Weights of a small transformer language model: exclusive self-attention, a variant of Muon for these matrices.
Each number is 500 + 50 x the weight over the matrix's rms, rounded and kept within 0 to 999. Layers, rows and columns count from 0. Numbers have three digits each.

# down: layer 9 MLP down (transposed), 1536x384, rms 0.0262, rows 472-496, columns 128-255
# up: layer 9 MLP up, 1536x384, rms 0.152, rows 473-496, columns 128-255
down472:463517467546559539468457546489528453538524471525434551406570505406525484444520471401492489489488508485594522506485447419520551490495538457549550466461489423419466559440477500421490502522522498499452419506512517476551503502517541469584492533507557557461505491509501502529467571513486615557455477507429510442534531442481499499549572513480503511510534529588593422479531408520566458509581
up473:546498474485520523617415482497454482473537483490472528476417516415454529594604525454532514431554543456536467525546404480479458541547545387483536469408575514470467456458471492538505487474571533555451487554524558562544566480466509600599549632557545536505528482550412519499476428572566439433452478521404546451486461511512546521507461439443501474603421442459519517510455462501627517527519
down473:470516535425529622481548521508437560615473494449509506500526440588460429579413516432428503497457566509493570521516518579537432547470481407551561538578455531482511526588466497528467525501461463438475449574475519533606423481545532512478514514544396409486497485475574526504487513477500483504483445472458565508494559467468473616456513503434546462503500474539429480591429449424437404561500
up474:444464518462505537469539446481521469499455531625422469466541573485510530529502459515452447457463495512567559535512529411544462467499404571520469513463567361557547496520491501518530436547462482447538524488429568436470436421469513473529479514514462452495659500436564592510472630524493613543604465474540508477518512461486448470472457495589569502406526561519443532491584475439554478519490
down474:565432508573387499447510516412487390478495471554453491446425611464401477512507435561490489336498542470449478553509574496516612480550486504479469537472565544403490514566478440448568534508573539518637466474552517501519480468547414528427507531437614458512521577491569550533548500475532526553471507461507518399507521533455521516547448418578465493475491504429552465536546520463561533545527
up475:563569461478523502445484434506481453563536580497491509388561477516432463541561426511495574537334520511551568524601521488537511476500473418378482481543458422383522453519557495585575498477516476455491562507459436532551544509408511591425382551521511466521489510482436508356538576542410534514504546583479420582604503539460453508468451446463621527477572512562583545452430508563488546458474
down475:409484500497619509440434407495499528513489597427535578475472547508503519577578486469532518447461563479452526598519478447444537488507498430454491365631532457454440467537578502577638488452455484463489530446545552526507512494548439482493493552515445494571509462522402502375481500543536554547457416453535297514517496493494550497622441576505509530466475527578541568414452550472546538414482
up476:514585499525458420517398498416440472464565468536405482546367524506558524516533597505473549539481513509522514497470565599413414519522515583507513585557484614463558494469427678573429552521459488508564475455469438516541490504436491539474521530464519563581499521506448519647468568586470541486498482492521513501555463414484513500486526515505394509577466497455541496574558574445524557532502
down476:465461477415428548484398573464497394517510455474469542530560512564466540494436479490485496560492425523465508516519390512584510587550479478524454391598528556517559434503528496499461527539508497532413573573503539537466439468485570591519493406414483505502521500455540494567411559358386576497461446520501506450532481421419555427495584500514479537533512443494483479463418477589487563504467
up477:469545465529530500525398497458455444517521499547574543478531500433539474551524443506467500526560417484484520600440508524474503492487479498430500541525470521491492488442518542487531585519461541474554419588505542465599501467460491473600523495477643486548387525570471551369494565505483506541528482487518522520509463523476546543489537465517436446559534561433514504505578489548556526467516
down477:514543594504510452459503535563466527394507505530490573463531496338538543527518518528481495492449543503503538476454494529419577514438536578532523425562508527522465497547501537515459498459469474607537443542497432525539487465587505527533536554449443425508525460442586460501545550486509513565488508489490542527478482509469479489552468561563485423488517448500499487513505466458543513526616
up478:503473474514457470486491566455514509465551445451529487562513521461517470490423531468515512411470544466471519592455492524552467543472551598474475437442549468477461454483514484487444479498503535593485459483482477470564648563542486594420548546492464588426527496445528496321480555490532524434512572531501599585473498508550515513473486498552465569611445512479501510496391436483511585510431
down478:431424486407508541493475428503554482594485540581497566618536477566444539501557406516485518453513469498557538433511508458456502469407528473563500452529469414462498498557509479538473461473473519466420552427508477576521632475533512481574442522563477498497504522560450522504469517496502480484509482448540479481489500511485479430490484554475635574417486493501545466503484475467502418542483
up479:547450456547519476544519551564413469514428604449505418525470502501546513547503522455504457504461534539417521484521452548470564449557370464535509544537507529469475461542546551501455569490487469486485497500488497507486358500456467532460568448497487526479512536510493524548491508511440539448488467519494443503480442472554487532426498517500606503366604467445435518558485502496510503462553
down479:523587515442457414471568499471596495491492469460414503477570487417535536503481540549405601510507538517551500530495407416493488445490497628457478520415560535484608484481517494501569441503538491538476465497517509439524589514502603460455448593540558474466595472460562537486569537470473483485485534586514539511496552472412504483522464469416469539521517440466520509457471535530520451487535
up480:458473445526442528424462486437524481519467423498545413506501526449502495506514433415572430480492490439542517507513450495436524521499553490497536472474581481467507522496467499528443475476501430427584500470545465503482539458568447514479526478506382534527515595487573487483527515599487512534572559512484459553558523489496558562488507461510563388534561435503468454473461433580518580463531
down480:523592510476527585507470474468508464402465483442472479451444412470494524453451453457564469527485539418564470565416490448575407507604501476519496514455538410512586467496533622490453500496597434434564477489473505457500555505560533456446444525466522459447514494501497515472602477526465577412489546523474510515456522523555598541450515557530470484543536451485461568465509520565486508476493
up481:541625506592353535467478504551463541541490464511438526611507553479625516506490505457506498542383462512354534483510530568502457505532538377502505583510481480516467485505460489448485472559454415558577558561513560546522466482415463516535475567478516483448524483481487444498474433530482545555457502517476516579494464447472437562541505509459560499489470464389557508474523588423540517569507
down481:445515449540603468485475492543523575589518452477508469540455425512428488502466557390466470519508479504466558452469433484435515403467555603608488435445569494625521434429524390414593422436525405590528621473465517477553400442478498491488499551511567503509495555531587504530503531527498534519505481386500530543417430507435596509515448559471558474433468552533513492544548474445559530452436
up482:544560457531436539522553520622536489512494531474480575460529386475420493488414495434588524469511555453584476554504474471576539461449371569551435482472422519492455456467541567499640492474474536544463612490404484476504516436535556495518426440522517532507563470467504547583436543556432586544484562488455445501462426524487568400597592629454437505493487503560572565505493352517413494508525
down482:455450532516552520564426548554562525450484435497534517504560541529487483530470431481534463440556538542559516594423521476396526523508447475525482502461505504546524490432482507464476586472475471475522479472508483557540461510562530529537461453538477408472554520428504620438342406538487513511465489499490463443520419496516533501498392589490531514516462519571487565550605398507422430437567
up483:545502360548490472513435524616489466464437490489527484457443441488536474546557553509536502459537467501395550495544595492543575457421565515474450453478479536417528524524460532407508449490462467516429453479519559502511428442495544441531506517529506494520468460512539547493495542447515450548472484399451503540463457573598528547544433495464453502518544519549395494470516514499472518549427
down483:547542541551482536444537440599483506626548562440463450506522489462497433475545451458453450550576564485461572540480501554445464430527466480536470488558560550538513464520497570543535534463485491414512407456477558520524501505436495505506453531569425507545495518401449532455482531513398534521560420541579515488629501579549495509490482461569426484471574606475496505464500562489455453445454
up484:461470498586518532480471456518462486420521493522533519503556568493425492460540401498434537551487428518526523468352480497462545565502539414497472562556481529476509522516411521487557476464442459496553619489472456441579480508494501503495397561519412513471539531473470448456510503524454517519503596526539572605554618475499489487536566482507466496504492524475527480509415401567509437427499
down484:508543467483471477538481508534533474455550514517460556471488584531425365545526472516485481499450470435569470475462469482504485590518511537536452588482412540581517428472470534516520628551472444477456435532556433443442518537513538515467475395542555486509466500470444515490500473469532504417524468529423493541526518504432513526527523517531592462504614526438473549568543526498511445410550
up485:472472598603470539584636510510507486472490466479501505503540461438530388449542441495465501477497514457502508420530531542451435458453458464511546461464527528451519514473491410539445530537503656510570486531536488467536569507544452442528537626515464508487537552439559472430468454462559454488513441539566533469535491437564568502469503496576477431505507506550581562426477519527455538513546
down485:414557477554558511489545473472529452517471481481410516465372437436590551518512474509399506478495519527427439495487495596567469510570575592506583484368473502460511508468407531433553508411604515563585525539502439531513445580560516499517478427542578488505513475429528494448413328428433481498551538421474553420498553581504576561419463547584542450507441577545637501508526527543529554510476
up486:570564556491493543555472491565523427545577494592482497536474493437533499393463461471501544490487418550523501507485497573549504550480497535527516537551480536422455572568546472561600498572582534559541600533557488489530488597404523421431438558550456549548396516540522612442509514522428568541403574437516488509457481575535438470490545577543520620580477558423431499488438446439439535476524
down486:487460392443529556484506469512579491478464517517470581539509527569464558463507502507522564521467536332460493584518581466521541490479446526535472422471470418436512484464484556614570487486565475439471480588556456476532471507520475507564477501565470490529554441572506533625475499457459503531605490502523556404490471486456407426479483532576515575529379506531517489537466512552403595365544
up487:425435414539525582576501553515515394505470513466455485468609514406344395520513584522507519540438542561425471472413512506521451497476525502501514486511444437494416559473461478480509468490529413583515433532473507521489434615481581556561568521564503468442505468448497457510393484505514488470504540545525460502488517534460525483430502576490512522498485494406495548478532499416487488377564
down487:536490532466519458495465575582545575438522590477463518453500440591528423548478363487544529502477501479497543629547467497525539520553468433615464482583437486553462566453575531477517512540415505445504513510539514552441450405609501476481495457533499568604527514546494547469496437442569424496557477607503502453508529486559468555544451512524472413556532499520496501498478501446477474532436
up488:460510518509557479551530448503500407468394496585522449459515488539595513496478564433434529549534522541595611581466459442418590469535382568508649506436522596415503514465445501515475542465503455517429503506514540534540557512489571523491466496540456532526550531535514370503549463505568529493474517497545498500456433421475493568516485521509458536516492518436441506462482505459515434479496
down488:553453531456476482458511554441450598483493575471528492530509443593505510464505553496588474525510526519549488532457544527532529469383555503569535502599456514612549584567481567485425445463544493419480533404576517526546561514497456542514627576480503489419501544441513549527486462487443444429504530561431544435572397545547555487504526563530467508489495477484537470388517386531536485512521
up489:433610466497425411487429463544514538427474553566424504468415437642485562542522506497535442539508452605468468542588462481618586437507497568477419485494533411558445534523510433441435569452555428489525407517534482609498510468539399501491501553466557434611447488484537413497456486540559429513493597526433619489524505392494468541521525443512586523436482451498497440506537515444605484518561
down489:534456614512480559551500635444509449539417373574514424357547523464436492518453527462516502466508548556495540496442449480459505449519526512466462472531624537478484473547436528492474549500532680551566603513465426518456600506504460392494540474470490470518595537454427504604556475508501563501572477555616511509546472446488505494513560510478451524421553573506536396580457500549576469561431
up490:529413527544470515450492548518565433461509490401481432403548522572480452528483456404501455466497577538537496482528498583530576498539396513498525482438500501462536483530529490489537461453511526550481543405449458471517426495463482579500550426490527517448493439569602510538496436561513448539464471541459529490570556426459551581418516328493468523453492494443508561546498556422510511505552
down490:492624541480541482507473501506495593445593552589570507492462441479526487504466483536461455606470420560505528552532432429506526530580483473419481506450474554553515414527460551481496496524508486463499554521571528469519495557516518564490501537499407456432535519477391516497549454551564486462523446508589525536560529485546435539453502411485436400545389467484560469487472578562412495513464
up491:520488489529506573424514570516474436382484472491406510445552587412399568444545449525478476518531424489422480485563427457577544469479518555465451535426538505513484548614522512539527488525424499562521467618421429501512430447528462400515566544487522458569568416565580503471490540479468474489515491402577525526539460504400556530488424536514388492494582497525490584526488612454460436534549
down491:557518506533551557557433534496565528521503506530450486458454530473475533531542443404462468429515641504542472420498427468518492473555394471524458462477450477508571501569400486440546492523589553492514496530401374480467501502541515566513474564519423537528417485599536430495503474447504494451477528560483489470427561549515428480461441537512551553550463437508413539445537520503606449456492
up492:527470394506524488539500482516529528443491562516519581585512497506518483550494536470488479580411522511524548518454540528529493480526408489506487506496398545544491440472486489594401556525522459544533548548428450504538495395502396452509553464507467521451459497488501464463521488450407458473553563495544505552548516443568457565415503475500521449466518461511467460504515518446506512444417
down492:485459566477512454511494502404525534496416581479504491568557475434508542519537426487452606503528475481480466557590510559549455486488538525500500582532442485439477415542580502458411526483588590538424443456520516379563497500498532515448393595497505421529551489492506540448414523502405554518492479393504551471529381459519398501558469503416510530548598498403446493452481568535513543463407
up493:495512560531395491578474497552547526443468447426443377446455549443444483479518481511488519406501483577449437457612471585528455477541511461449452499500546491396498493530450550515483488428482476508554462487493468523493484449499501388463459541524567460485504588467513439483503491547441567624535537507539473529449516470421501543521576479465528482463554496469451499572532586509542528467505
down493:520525564479461521572487501517430568455404565563486562551475526485522498490535483461498465504496412451524432525514458641499493499489508534455436438555474447564586509551446615539606452556528548473506578498518464519458507476467548508516457582496548516418529458427485442488505471414524480572514503469508510519504449564455452538500540411432561478462511552482432463546535526518571409464498
up494:529568530447543542547479504481582485510615559508495463514460380450559559422492580491535489509501563485513519441495504498466477523519485529462514503501503467470520471498514496524514453446491519424532537527427639408466479558505546515526505505617550566485501472502494427602457549491572481482440548416585461492582469624394599545512606500513475468433485678622498492439519453478485498577518
down494:493549490546511524603464539521569426531530445494484428512532515505551524496583524510531446502400486472452523485493483546491464491468549499569495509471435466462551543508563509583589506560602555563493414616514505560471593467555468527496499485524475402460501507407444482481529622423458413501484488542415395518468453521482547535522510442596386531581514471507481505472575371552429459577446
up495:472423556497455470514540553453464490439516473495460493450489538504593568539499508579461429415472457570410478561468407583408478472544447406532446415514405470467532553480508586473422464484504476463447477454479539595518536471500525539492617535443504502484452582544511586546479492528503510506575555457446534480484493528496573591579481501495475547575470464419524507465520536474467545518480
down495:406565586589576520530539521448474447513552444501597566531561586561576443495503534564488489566440513462531549543415557475560495490497517420439543385470542576423536465534548498484494564494506498484520525463584545539406640566443499468531470524539432513410496515516433546511454456509491536456582463492445491524540488495476574477508509494506458559479525468505474530559497392463472484474460
up496:504541377540524544533537483500514416515519530484484495533462540364470442470528479472418654611524548485547523547539445531543542509482524506538522449472506483491488531499495465424432463516517450656516581545499526538471387518467387476597508465555519517449463449529487420514497579413457497361496496492433426506525422491529506504471499513523535474514502542544483571548496555510527530570501
down496:496557471445459512538465533488584491396565452490615530525480393504574561504486534557527463571491548493536449499434461472582478485455561468551489469516539538512468469614416461404559488532499514483454502497549462533526487499481540479478528508577533566538424562492367507580487532561481478537421440461564505498462481534523503436466519504512557483496466467460510435487529608420475442481551